{"activation": "swiglu", "norm_place": "pre", "init_std_o": 0.00575, "init_std_down": 0.00352, "doc_mask": false}
Each number is 500 + 40 x the weight over its row's rms, rounded and kept within 0 to 999. Layers, rows and columns count from 0. Numbers have three digits each. The size before them is the row's rms in percent of the matrix's.

# layer 5 MLP down (transposed), 1024x384, rms 0.023, rows 801-823, columns 192-287
097:529495481502557430518517517512540557535531419591464511418596580440521515464496492505535539486454538483481540499546543538488544516562509489445577495500491489514486447540533577508497517510528498492453463594431513412498573525514444522468462426371574438502538482470485547514529565515509443534
101:561508446493478467569449485516497526448472472488513545541533512496391470435545521512460475547482464541518512519460531540493563489542589480534586498555588530562493442521493514470481511559518530492417488484505521537518458524440539514499501553497502494480457441508553561468507544471427444508
105:484480499511495553403547535496495526469531497669487556579464464524499413444510496508466531552529536472518427532522506515452472394445451527500490472537465489563516474506487496474553536549507552522532490492500512465452484539514512492506602398496494464522511520584485454451536514489518536512
100:550474474516501581468481498458476489535417478560486484545482480430521481584444481517456488441457535468479488558574553389514504488496450505545567511559481496555529529495544448457476500439477510403564535530511521534535515432521458474509525475479529477444520501443501534489496549559490546470
099:462521451480526547521518445506550549500522437511520480480501537541504527510543528542428482503543532516507553466481593460419545512473457484456508535526490528465492454481541537445460529497545504517502563533502500518515466447517455516517469522584488512567535483457452480463594497481445457465
104:465500549558481412491498484501479529474511498564576474491532492503473545547479511526561527543536478452540541520490494485462506456495414404497441511523541534480518499458515488543499577505482457530490577466485492468504465551459451479465485468516506506478472477550513534463556478557444509485
104:481601492474472517492554552538496523442463505597517452484549528545519462516507525457551462533522451477456480496481482527575486487507500542559582511493485518501504490420509449538536484530465474520571524530512524433429486482472560466474574571509526508492467442521536511509544465437498503508
095:522527432577494570482451553457596530508483519428551541423567431539440574535429468536490523433548511520515524432505528491485494567529480522470574471500490497499531440507546509500516416483548541491455539455578476556443532525563530518552465465531456497470510455547488454530406480492509523580
107:475502516513499491467510500528474502535456507313467404497534516383454459480493479523584527576518503525517457424508560515527602479387518455516499469493509464485545586531451531495550433497517516519416548489493456488507411502415549481557580463462493493467424523515505515476517456526447435501
106:512444507569535484473575507480507501540440460426419470525470543561500507545483430485533536515434506472443480521483521484415502501506503514512481542459467503572480519502512479550410522550580506512419482484576546533491465483502491534456515489460562527545478483509507527492526525507539471465
101:496548496529482549533463532500547549537391540541556481465574478521469621474542470553503519465472515455445545478463574512516524571406494534561501531510507476415507455517437470480519532469518501440518507585474436481535430528549525487424484503553540527517518497513475492506437503550457541496
098:452540459450488559507510567555490466526464478404443497544445481530472470531488455459529482444514514482508470515544457551478542469443504520469458603535591487430469524514437508560486431428435593489478555460522488552549521493494559560496536478529452504511475478425533439524507544531521495527
101:522519457484454541479516497534475497519473492567405513441553488543461503495477564557435471527517489512481481429449558485474498491490486407476520475475569479417519572523507528548476487557454488467536488436425499560523552480461521479564434562551556475543485497543536459481539550524482557523
103:441536468511516533493456489483462411468507459565517502475536472539499442463538476464616503569534559519588516511495489518483476556496438534550444545497499522475471518459446457501498551506479478532511516466527450508508509495487467471548468484472488495488529575501466477504512522533483509488
100:505536460486483512505498512449525481522515486340456521502533551507492546460541505497429410505447578539443456539455479446532483487515425460499453502434468456428507521558544443496441520511517562448533528470470476576509519520492477516477545486475484453528454490487506543539473551549491471551
102:487516528468485536573434460417558451466544431416562421542537519571500502538513495501586495483528434477517496500483499482479426499566565507487557483530529506547526523423473535509456484490395512481598508502452532489590517523484501509467476494476513464468453561422454487514472515583514485540
099:471459532503467525493462447481515510510506445496557503469586534506438547547484572498501395515498471449491471547494491441500539493553481435478502519508452540467478491529566506529425452495446502516520446489556468511489471544544519501479517561512477467464519446483486516527443547500496483494
108:501519514490482538416508511601539489549446533504468515536495501547544451505576402417533452492489477434489499522515549478533476524481485498484493510492544482468523479561513478537592498495547549509443423514452575586488550522468563447476517526502524557512482496509461519545485516495440495532
103:487514536532431446559552465470508436486487463504512525546557443539516488504502486497555445396489448474486506506481492552521502481513470473455508541514563555556493489490454518498510495473548439548518494478539531441495501495454485523521437540558508528512507474506509429538462517526496444520
100:433528544486458498480498494489501493549559486496446428471553509515550562560414455480481512442528443465474476530600493544467499551564559556485492556475525569451524472552524511526504423519468499541436420527538501535479558464534524450505434519509450530482512544478490457573535546512517411434
106:532486471504546484487445507519482480438500494414477525539446510497526477531493454494510456462524439524503521461600470507542498449469507476531406517485559485499496447446416517529486442586532468497435525428525496484491548448470473471466493486453503466459548566463493475487489504498497510517
098:428472482481478507527481550588517526498588532552596486481436496584532483506552405473420550456531491503442487504444472530513512496485575543527468474511472514457465458495477508459535508474513453520525534440486474483490564477479497515477534565577538494517517514493453543562448507495525485469
102:477440601469541462502536552507529540480484445527484527442563505484465466494463519518448528415530518483501494502515461485530607501402527532538463525488529506496521505495487468573512537464517475512434486446452420361539490462467574508462495484493531440525513454493407467544520445404442517446
# layer 5 MLP gate, 1024x384, rms 0.0287, rows 802-824, columns 192-287
103:490457424582521515496482561453495515539563500487506451457449605465474453518495574461501484479477502533526450469526531489598504535481542541542489489468476551425500482516550595491499548538503490460445505496460534459451522499465514443471427462474567454496491522447500541573456499552579491498
123:521545464557559482519486473538467500516512455517534450445493519451511528550509597538592514476505429527559492461445437486517544508529519551531495476492464522472488468507445539476512536433524463513444453558496471460520406462469485538536414533531445484484483491399491537557518469497451434445
099:468551502506519469581444418456473467574529512553514558510467459540542551502586585472439486588463402419463452452453500502473531567629534470508505464470489496507516539521473542461574520461460493419492466524506410431501516515528507545490501424516473497503497472596461521468514505461532479471
104:503488451497540469487533503471605501543465510548501477486606453534547480443564487562568576528516580506501525384515498467568540541526557505449472474512382459534562399526469551545476458442590526465487482514522454472498484496558560514452474531484479513475504512545569516421502582452489511457
097:459502536562483443520445473443513535455583493505451491461473505512457481448479463424473411492502579559566453465521512612525501504462515471494508464540463502434394494474498500472470505555507562565465503492508512484461522525478470494464459448479524544521493499467544453441556513558500435456
103:567533539506482532452485537471488483492521524498484493495465507455536543490393544507540451571497553489506464486505537448478571508432542476544504472486494562493554558546535527477523434509524541532513515583488475500528450500514402454457523466448471496599466508529433486542561532552491555507
097:475438525504570487472508526530455452487507509490522532452492564424554541437539585490497464525501483535543527449523439532525474515484521480455483532508490568502505473498538483439532535456466504521515561566441483542489409505564463523466463539474505524508456478466519557461484418478462504385
099:556483421585528558476469532488507548545467545482445491477505453455493503521449536457456440564492464461519509387459583454525477590533492568447496461464536474515434515479460490530517397531455520541464499487424549548524543505511423499512479499544559579396475478500462500484581467495471457458
103:563513477451532481418562480527500480471500501464528527536541532535462500496541552443436423535546444513490518561443544537454472547520527533473598527424506492471471519519518495529595571486469534529521475523434495508517504496539547460466500536454535500467449542505478438563445445494395523475
109:451566497496581538523480472460491491574451483577478450446623492517522538555544553422440516447573503572467487490435518533512508560496548531496521466475451475457532486430411489460530504429509590514492516455514423514534464485556487496446490566539517506451480417432508496645481466495473485549
097:508426488528522443479497505526502544521459474487506533475477431458480531484428548467500483528571513503560513537486526456537518479511557477527491521523575486513523492558509519501422564521470494514492502473437489474535409551435476557502523474461493510542432521439545510544515473568520490445
106:570474491510493475519471503476552537496531576456530515456456482495505599469543473485452497461493523451472526470495516478543543445485499514502535464594507525527526465531457514478547588488524593451488508403471525528455530524525595594418448493478491506488439482552516489569483545478464484507
101:499470538556453514549551471456555482478482460488505491493474519448438517572449520566470535475484518495487514474534547520534526500498439477509412527479545496491446497489556470433409532507517566463462457497438523518516541531488565479524509518489592535571473446477469441414529469489532568529
099:383464521447520506568505519497508555470487472528560537473500479512456445555535569468513536572555494529489518538465535464517576517495512489551504534467505531439497504519463455448475446472550515512392387507542439485459529518456536415524547497474414519561590433533509533513508492500506453509
100:518496484540495462474481577528382568500465546457490516498410472543481486489449512528472476526511470508429431417509491543502529541584527508521451408466471499459508519563443521459581460484506556527539471496433539482556513565536467524515455456476560520503497578513455572482485459545481531488
095:513431516518505514515522546518531560431499560500530501476487509498497496519492534469508588454498496503499478506511495581454479468461495567585470585491537456494531497486491554448465511476535408500527460519516518443529574495464468484530439461493579530552450514535545586488573448536427540532
104:462483499524538434483482502486557514467467479512544556561476485560450592512531489482480533575506527420510435528520535548498504457498460443432502538474513522499452533501473564481573503576546517443466456518513459532433480553476503456441496487512558416447498499543537529452547563443524489541
107:526479461527482538438465474506596519525433460536467479526537493494498545545522507437540520510471472527406515504473513559468552486495533496485494464555455523526494494526551592481505478491472515445444534470497494489446563546530532516442442488506524514477483466568528500444507478473499473500
093:518538444526565496440511500611519580515547571508487458470474473550457533486560478548541472491528519494531490539509554524453505521483524579536544477518482504513429480593481541518571453503551497472486475506499509483512515526475468607459506448490477502448441510548492527561545550472424478454
106:499488552469530451490476479484480559444533490494501536556538418470499556469453556451559502434472470550466538522548523400475572439520500476474512547485508423476494466524471566484485457445561489419495443543506493561484586518453501462385464529485486496559487503551479506514522476564547473509
097:564496501482501516588464420504491467471548541511563574521428492457512564409390530465530535503498490456525479529450410482461459454548489504432533462476489546470545472545496529466571490389496511502493560525501539482475523481480474449558500485466504509535453459480520491507552479502497500461
100:490455526602487421523488501520519505458459549511488488565480482508529523457563518526458477476518468460587464478474506464499490541540564442501526454519533512481498508551429534502558476384526468484448483428519466468546484525489494520482541471488477471460446471460488572519512462510544454504
100:452511506543571464484525457519503458540388519520449456512504462543442549492497509557485490528527464527544576427592572534472465528470493497542454461491572528455486505575439451588538561552529534503460514501475490532534465566443536424528565494522476548457529431448600511455502483487556480465
# layer 5 MLP up, 1024x384, rms 0.0273, rows 802-823, columns 192-287
103:487492502502530499569446478498510491404511508521384504578546534521466478515518504476529505547484517568469546465497468521533537448515528492519519482607532530495535562490504468432485484532453521501525547571428463490555461511446483470493492417591543553533445457469496517495502458438467473528
112:461452468478491442514495435477512511493490484505523485454523550482559436496448470473529491481529524556469520495497468524432455426472512546526518547505469476478412392489504509490480521464483500472547508528547550513506526555520460584538505522464464545512564543481558482504513480435522514502
098:471501507522440480475516514517527451530537482469513465488499517525529477508504543528468501518452477502519552565481520542479447521465459485538392492581538597541516547502491483437522482512574424494456435495464500458486515547512541499509535465554459456503488529540603525451492500520491546531
100:526466429518499469508466534563504490542504445492541447554497490482526482518508539538412414529597499560471540484497550545611583471480476495485545435465427538469514488469514537509511510488536464462480530563509556522454516479541513498484482567482512488448479470499533483505407534449519449555
104:484504473515519468514505511485445494477493428520452508494537484484551580553566496513468476479526568478481479452475515493477579577516546555488530529499509522481427466394454544524521447543577548517460516508496420467526517481488451529503489493502434505570526470449538526536573433398457442524
108:497428500470548499509577457384494505518495544518502468477457530481545570507533480439536501516475466467558521480480519484451485567486578494508537488528505533478568531519519552446474622494472544563425525501545495415488543524513506511450547485458486402488543458501549515541480477506542483493
094:405468444533495488567527383385491497489454506521525387514508515455521488530516472452526474533500497528445527547459468558493572457451538420500502555492515525494518442591485408434533527435549538485523527492468509540473456581580538551494496478479442529468602494513489526547561555419477496540
104:449574511462469493513549525535534591549501558464532449528508537451501495516546570424485495557528539498466540473465511476484495518527482555528517540514450569497456534547568465562494485531465487421460578505559496526537518485496504617463500443485465534524473501531476532485509400495483537572
105:493587448533462458520520461578429510534531508462520490539503487478440515492445559463510471499429497567443477455509512536517573543518439557454549464482507438495512537487548474558552501518526575487555508550565582546535476468512479507522489511554544462454572450464501546430492439501554429528
102:425536473512504543434543510520534477482534491476459484446548484502432512508432414507466425475562502529501509454523567511535505476541544416470559528472518512466512523459542539482495465483573511459430445493531536489553513453418490473513544504468467500486461449540455492495509510474468466416
096:492513580541507502530527571528491468564467483482515457433449522504503499454494505489558474446497440440462497494543498503492488480475503489535412555453502429428513580511498476524474465467541529539434541477507502463541487503524478548547556486496418514586524511433495508537488489521490537478
100:498527566507412537517513422492479444531499511524505464490512511526464488543516509440521523480479478422466542371520468576456544519505482582480471543594532487517495465495526495496499532516481517569528518473479556447461476396465461471554463524454500515491480442571583480538557516493495495534
100:453522500449528516462500536473402449493473524438470567556526428529476487551458486490488473502509485447453527456555528538529461532528563504439474496536482504465576566538436461517480486468529566530542512500500478540543474505538438513508443499474569560514517471472524504549511542544527530421
101:500590568541451456496491429486440458525523502460480484524467506449593538460501488515516507517491477510487563508452528458486476507541481586546490501516495521435458509492471510454458457569425584472496490485514472513491597517464583529546554526490534518500471577556525471532512533531529505535
099:480487483507496596535505476465492496542487521536536497536498508482471487538474457517492521538509487517545472496461438451508545488533544426509529494467577495475472477492514507526457535471412515546514568446493463522515514527528493468573554484491520563554557523512463570548450545503476540508
100:516521483511511461536596439481533567565485489433484496476484514556544491472487400498480532585532513527487460467508501501461514555456531415422504541500494466477456496441577545531493518475501448532512420578507501536521442526493546494479559514544468550528520509486556424480551478554469493557
106:462506471504510523522472392504565491474508487528486476571517504490547541553509517419490533558458570510566442511486465465521540495477529525529456505499446456504480490472527569500468455548545494497492477496510494456569477468547542447586541522503416485450546520525504467519518452523498612453
107:562523516520412498508485462408571552506484546512494554414516503467485521491524477555469538472530412493505499499553491531499456440510481449476464501553578457487485464403514506540547518454486570453472498413492504498511569483485488495547497532465517536478541490483552506494468501489472519583
098:507459434516444527472463462501524469488509557487508520505543498486523459531391489477465512456544470448500515494514516549442526538510466495458466512443538497492479508498451442509414570516499495564419529516482508510520530463499504467485468528507547563505519463439536511558487559570515527515
110:478511507540590481475413513493509519451479431468497474489509519576483454570491498498496448492472484541505421505487501532485465477537540561505447475495493492484492470541421495494500489463517475501505443443458529476530534489498531483477463441457445427451507531480560446577516502498504465495
099:555523492626424538528552511468513564408463477535540456523513517525489555450527532470503480542561413518477523484506499492465518442434477518490493551436504495481489501514438523521486447539485468375494438457501501512498508520526529476527561464433475535504490506474460504527560418465501439435
103:574465482526491578447522519469452535503561497518577504513504445486552433595522547457403432527515468547485496457545502524510423505581495482528512460445573483537405516446605449451473523452478451579526478513542496534462485513491460520503470505506500476525548484496440563522457518544530491502